From a checkpoint of a small transformer trained on Wikipedia.
Size: 11 layers, width 160, 2 heads of 64, vocabulary 1536, 4.69M parameters.
Architecture: RMSNorm before each block, rotary positions, gated attention.
Training: a variant of Adam for these matrices, 132M tokens.
Each number is 50 + 12 x the weight over its row's rms, rounded and kept within 0 to 99. Layers, rows and columns count from 0. The size before them is the row's rms in percent of the matrix's.

# layer 2 MLP down (transposed), 768x160, rms 0.0843, rows 462-471, columns 0-159
102:48 38 55 53 73 53 44 52 47 59 57 49 45 41 41 55 62 79 58 64 48 69 64 48 48 52 47 66 60 44 60 52 79 64 52 41 34 41 55 27 53 45 52 39 57 47 63 63 57 63 34 36 42 42 29 57 53 41 54 37 66 40 41 22 37 49 46 54 36 49 51 55 47 53 28 56 62 53 50 31 72 63 50 35 38 70 77 56 54 72 35 40 51 52 66 43 73 46 54 41 49 69 53 46 46 46 54 37 65 48 39 70 63 61 37 63 39 45 48 50 55 49 27 69 48 48 36 48 33 46 54 56 35 50 48 56 68 49 68 07 45 37 55 35 44 40 47 78 62 64 35 50 62 46 48 52 69 51 48 56
101:61 46 55 54 32 60 55 53 60 36 41 34 41 64 51 31 50 37 37 44 46 69 51 31 34 65 44 33 37 46 45 47 51 28 67 48 72 53 51 29 49 62 54 48 40 50 51 70 52 68 62 60 54 36 56 55 47 47 52 54 49 51 41 59 51 52 62 45 59 61 63 53 50 76 61 46 56 45 47 46 39 62 63 38 44 43 48 54 48 49 52 65 48 41 35 57 65 43 49 55 95 26 37 34 48 51 63 46 40 26 14 38 53 48 34 63 62 48 76 49 66 58 37 58 63 34 50 46 49 53 63 37 48 21 32 37 49 47 46 38 41 61 35 41 23 48 74 63 43 60 60 67 45 55 59 50 55 63 54 32
100:45 53 73 44 55 52 60 43 40 58 46 61 30 67 60 49 43 31 46 55 35 54 29 51 64 47 46 48 47 55 57 56 53 57 25 61 35 31 47 41 72 52 42 33 67 55 42 39 59 56 49 55 38 54 47 42 47 39 65 55 55 69 34 52 36 39 65 51 55 40 40 38 39 43 38 49 47 43 51 44 22 48 46 70 35 47 25 52 43 52 57 44 36 41 50 68 43 43 43 50 65 54 44 53 74 22 40 71 41 37 72 45 38 56 70 47 79 51 34 29 63 45 65 49 59 37 45 66 74 55 49 49 69 36 57 24 58 48 44 58 37 42 39 46 53 52 65 44 34 67 44 63 44 65 29 47 24 41 34 48
110:26 41 51 43 50 67 51 50 43 44 53 42 48 60 40 51 71 51 36 56 33 41 62 53 40 40 43 58 27 76 43 56 52 50 61 44 55 21 45 49 49 57 62 49 57 48 34 59 44 48 59 40 47 35 61 45 38 47 31 53 54 59 41 55 39 29 53 46 54 51 45 43 42 25 30 41 63 41 24 74 41 31 73 60 76 65 54 41 49 53 85 57 51 47 37 66 48 33 41 51 42 57 55 56 51 37 41 21 44 64 65 48 27 54 45 39 44 42 27 55 47 68 50 44 39 52 62 45 59 47 65 33 44 64 27 44 46 50 67 63 62 54 49 36 45 52 75 58 65 32 55 52 49 31 67 54 58 67 57 59
109:39 62 43 42 49 44 56 63 39 36 44 44 53 47 43 48 59 50 56 64 44 52 63 22 67 70 47 41 49 54 57 43 45 38 55 56 53 43 59 48 54 60 57 50 34 44 42 36 44 71 69 41 43 58 70 72 41 62 63 24 39 57 72 51 69 61 32 48 65 59 61 60 53 33 40 67 66 44 45 54 50 42 58 56 58 51 54 42 43 74 23 57 38 52 71 30 58 66 54 40 49 56 25 41 55 46 38 53 35 64 48 18 79 57 65 61 36 44 65 46 83 34 74 61 66 57 54 25 58 47 57 35 53 56 51 57 65 45 47 48 41 49 46 60 33 46 56 63 49 77 48 40 48 54 45 41 64 58 49 55
091:50 58 58 50 61 47 50 41 56 62 42 46 48 77 64 53 62 52 71 72 44 45 47 62 59 64 60 62 64 53 40 66 67 54 50 46 56 72 55 57 45 67 64 62 43 44 31 51 42 60 48 29 59 75 78 58 54 42 36 55 60 50 49 51 48 52 44 57 29 38 34 52 56 45 82 41 54 34 42 38 72 44 48 58 56 47 59 49 46 57 58 56 57 55 43 49 51 37 43 54 52 50 33 48 48 55 45 38 12 45 58 38 70 42 32 52 51 61 46 61 36 48 58 52 40 31 50 54 66 46 33 59 67 51 59 32 28 69 51 61 43 38 32 36 53 35 46 50 58 26 53 55 51 50 54 66 40 08 57 74
092:56 52 46 46 47 63 52 48 67 50 55 51 58 54 60 69 36 65 68 49 41 29 50 40 49 39 54 59 51 52 47 44 31 52 22 56 36 30 47 67 29 28 54 53 46 53 46 43 63 49 39 56 55 71 53 18 41 45 54 42 50 56 39 50 46 57 43 60 66 52 80 61 36 51 52 45 46 54 55 57 30 31 59 40 80 61 59 66 45 73 50 64 54 50 62 42 53 81 52 47 67 37 47 59 34 66 55 33 49 23 49 49 54 60 43 45 45 60 29 66 26 58 41 53 47 58 48 22 51 39 55 52 63 57 53 37 49 47 73 37 43 48 50 51 70 55 49 19 33 54 73 57 46 52 35 40 50 64 51 48
104:56 63 49 37 45 41 33 54 51 47 63 60 45 59 44 40 53 51 57 36 27 31 57 32 64 59 52 52 74 53 61 36 42 64 52 59 34 49 49 58 43 55 68 39 23 53 65 51 52 56 39 46 54 52 60 33 32 58 71 58 55 48 63 41 55 50 51 28 67 49 51 48 45 37 66 46 45 54 65 39 42 32 53 39 56 41 53 35 24 59 41 53 74 38 62 47 52 41 52 53 46 46 32 40 50 63 56 52 32 73 84 70 44 39 47 30 37 77 58 58 37 38 41 54 66 22 57 54 63 39 64 56 56 56 17 55 22 59 65 49 49 30 43 48 49 49 34 49 61 44 63 52 67 40 48 50 46 35 44 39
091:45 78 64 59 38 30 63 31 56 55 47 32 50 50 28 57 46 50 48 49 52 49 79 34 33 47 54 63 58 67 56 79 45 37 42 64 45 43 46 44 50 55 39 43 46 70 43 77 47 45 54 56 40 58 17 45 46 47 50 44 61 60 39 35 75 42 62 36 32 71 80 68 60 58 51 51 52 62 48 49 43 60 27 39 34 60 61 53 51 31 48 50 55 38 63 30 36 29 30 38 45 53 66 56 48 47 57 59 47 53 64 56 41 76 42 54 52 44 47 52 56 55 50 54 49 54 68 27 57 53 52 34 49 43 53 49 43 32 63 41 58 54 51 51 55 71 43 49 46 51 41 44 66 54 46 52 28 85 47 47
105:62 46 51 40 51 48 52 66 40 55 48 54 60 57 59 61 47 54 42 71 58 35 64 59 47 56 51 31 26 53 39 46 55 63 50 47 75 66 48 30 53 50 43 41 31 61 44 59 73 34 39 76 62 37 35 23 40 38 69 52 40 66 65 28 47 42 38 53 48 72 37 58 39 61 49 37 45 52 35 60 58 58 55 28 49 54 50 35 46 50 39 55 47 43 69 48 48 56 55 49 81 75 32 37 80 54 72 62 43 36 39 48 44 28 41 52 52 37 45 49 66 43 38 48 50 46 32 46 55 44 22 44 34 41 53 44 54 47 42 38 52 70 58 53 57 52 71 32 34 31 47 58 37 40 61 47 35 60 45 53
# layer 2 MLP up, 768x160, rms 0.102, rows 463-472, columns 0-159
099:40 75 58 48 38 39 65 41 41 56 38 54 29 41 37 25 65 44 59 58 65 52 49 25 56 56 37 58 51 48 38 43 30 33 62 39 37 47 66 54 24 29 29 52 35 50 50 52 62 57 54 42 49 64 42 51 48 62 54 51 51 64 44 58 30 55 42 40 49 31 45 42 63 39 47 41 20 57 63 41 65 69 67 51 47 59 65 49 53 38 38 45 20 64 45 48 42 31 41 28 47 56 53 55 67 42 54 54 72 53 49 59 39 53 52 58 31 56 71 67 51 48 67 45 69 41 63 41 44 37 43 59 55 54 40 40 23 41 18 54 53 45 38 52 52 63 50 52 80 48 61 58 43 33 63 49 37 53 52 49
103:39 51 67 52 41 52 42 47 50 46 55 35 34 63 39 54 36 50 52 57 39 40 44 45 32 42 49 42 52 38 63 41 64 41 68 68 42 75 35 46 53 52 41 23 52 55 44 26 38 52 32 61 70 53 31 41 50 67 43 72 43 24 48 62 55 62 24 41 54 38 66 64 28 65 32 34 45 51 41 41 54 66 54 45 57 62 35 54 72 59 54 34 45 38 45 44 56 50 68 46 61 52 56 52 42 46 66 32 46 62 47 48 51 43 44 19 33 44 37 35 39 57 47 57 54 44 40 39 55 51 47 52 40 68 64 64 40 48 32 27 44 55 44 23 34 46 56 32 62 48 49 53 66 52 64 73 59 74 65 52
115:56 31 47 77 43 74 58 50 37 50 50 58 40 46 50 32 54 37 55 51 50 60 53 50 45 61 50 47 61 77 50 82 44 54 42 42 50 41 44 53 50 49 57 34 47 61 54 40 51 31 70 54 51 56 39 31 61 36 71 56 66 46 61 65 45 40 47 58 27 55 51 58 34 51 55 61 70 52 72 55 69 62 55 64 37 48 61 41 47 52 50 61 59 47 89 60 60 53 57 33 52 26 44 57 30 52 31 49 45 65 57 25 50 32 45 63 50 65 68 39 56 57 56 57 59 56 53 63 41 57 44 42 36 43 36 54 55 53 43 29 58 46 56 62 35 42 68 48 40 70 52 88 47 40 54 55 66 74 57 45
116:38 65 51 59 47 28 59 68 56 49 52 53 54 36 40 70 46 45 49 50 68 30 60 47 49 41 66 30 60 57 44 53 40 46 39 36 65 59 54 60 45 49 55 53 39 21 67 45 26 47 52 47 72 43 48 65 59 43 45 56 61 54 69 68 42 65 51 53 59 34 55 44 57 46 42 55 55 54 52 40 58 56 49 60 34 59 45 83 65 54 51 28 39 29 34 61 44 44 33 43 59 47 53 39 26 45 44 37 59 50 63 48 16 60 53 44 46 82 69 40 45 50 47 50 69 45 39 47 51 35 48 65 59 46 57 57 35 64 50 56 60 74 62 37 53 71 48 57 67 53 55 45 38 78 52 70 38 79 47 53
088:47 46 56 36 48 47 42 64 62 22 54 47 58 41 64 53 51 72 41 62 44 60 41 57 63 49 63 49 60 61 39 59 43 56 48 36 51 23 30 39 58 51 54 52 40 59 61 34 40 36 47 40 58 44 58 35 58 48 31 45 33 42 57 43 34 46 56 36 32 61 49 53 42 55 38 25 81 52 74 45 48 46 32 39 53 57 43 38 51 76 42 38 33 46 64 54 59 33 54 53 64 47 40 38 47 66 51 44 53 34 61 40 58 44 34 44 15 50 53 53 40 57 45 65 72 20 69 60 61 42 33 51 57 55 64 58 45 67 55 56 67 37 58 39 36 65 40 59 46 64 36 49 30 51 63 30 34 46 57 71
092:74 40 53 50 49 54 50 48 74 62 54 48 65 48 65 63 56 41 63 48 59 50 55 36 63 33 65 40 52 54 64 43 46 57 57 51 30 57 33 52 28 29 43 52 38 36 42 80 41 50 53 55 70 48 58 54 53 55 41 45 38 44 37 20 41 76 62 42 43 54 45 65 18 59 59 59 62 57 43 44 66 48 51 46 42 78 58 41 39 51 09 44 35 32 36 66 56 54 46 47 62 53 46 74 52 44 41 35 37 68 54 64 55 55 42 61 54 37 38 44 37 55 35 50 49 47 51 37 49 37 49 53 53 55 45 30 57 41 54 66 29 57 50 60 56 53 56 22 44 36 39 55 50 24 60 59 38 55 57 29
102:68 69 52 38 44 68 57 60 34 52 38 77 74 60 34 40 58 70 51 63 48 72 57 44 31 56 69 46 45 49 64 54 52 30 41 57 65 30 41 37 31 57 40 78 39 53 76 49 44 23 56 44 43 56 51 56 40 50 50 42 42 38 63 51 68 42 53 63 51 37 35 43 47 50 40 31 63 24 54 32 60 39 60 22 61 56 47 48 39 55 52 70 70 50 55 33 40 47 58 51 33 62 74 43 55 23 48 42 60 45 48 55 62 52 71 65 40 34 44 45 64 68 53 52 30 42 61 51 39 57 63 42 46 55 56 36 50 42 47 38 62 34 37 56 54 62 50 41 66 54 52 58 52 58 34 55 40 53 42 58
086:33 49 59 53 31 43 65 42 48 56 39 61 53 48 47 77 36 57 68 38 56 48 43 53 78 52 44 47 46 51 19 67 59 40 47 37 45 64 68 47 50 37 39 43 49 47 40 33 71 63 26 60 57 65 39 31 59 32 39 61 59 27 45 74 66 57 46 55 68 38 24 48 28 55 33 50 65 67 47 31 58 54 42 47 57 53 48 54 54 42 50 63 57 45 65 35 66 46 61 34 46 51 45 68 55 49 48 34 71 30 20 60 60 56 42 41 40 38 47 43 51 58 36 70 39 23 54 37 46 48 54 38 51 53 52 41 46 39 63 62 39 61 40 65 54 46 38 54 29 51 64 59 47 34 54 65 44 42 48 48
107:43 54 65 50 48 17 54 52 33 69 51 41 43 43 38 65 52 49 41 63 34 46 41 59 52 52 69 41 41 71 38 73 69 37 62 35 54 50 43 43 49 55 44 55 61 64 44 42 34 52 39 37 53 60 35 51 54 63 47 68 59 42 62 57 79 32 51 24 58 25 52 74 54 45 43 42 45 35 52 40 56 42 75 46 47 38 51 53 62 43 65 51 51 31 44 28 66 45 50 75 47 51 36 42 49 48 47 54 46 59 74 69 50 64 35 51 42 58 31 36 46 56 62 56 67 25 52 50 42 49 47 66 54 42 31 56 58 48 39 32 67 59 50 62 61 29 50 51 60 63 53 64 45 36 69 24 57 32 50 53
099:43 44 35 26 54 56 51 34 46 52 60 68 34 53 51 49 38 41 57 63 46 57 66 49 46 41 44 33 43 36 36 70 31 45 68 61 40 43 54 39 39 70 25 58 44 79 61 65 53 74 75 61 25 64 34 72 60 63 58 55 40 58 66 31 57 46 60 78 52 50 46 46 46 54 58 41 57 33 51 36 56 34 52 53 45 47 51 54 64 50 55 69 44 62 48 52 56 42 47 84 44 55 58 31 53 46 60 59 50 33 55 53 46 51 54 68 65 68 26 45 66 71 58 53 36 49 39 44 61 34 53 74 27 71 57 52 56 49 38 43 47 51 51 47 39 37 41 52 59 56 48 51 50 45 59 56 58 36 70 71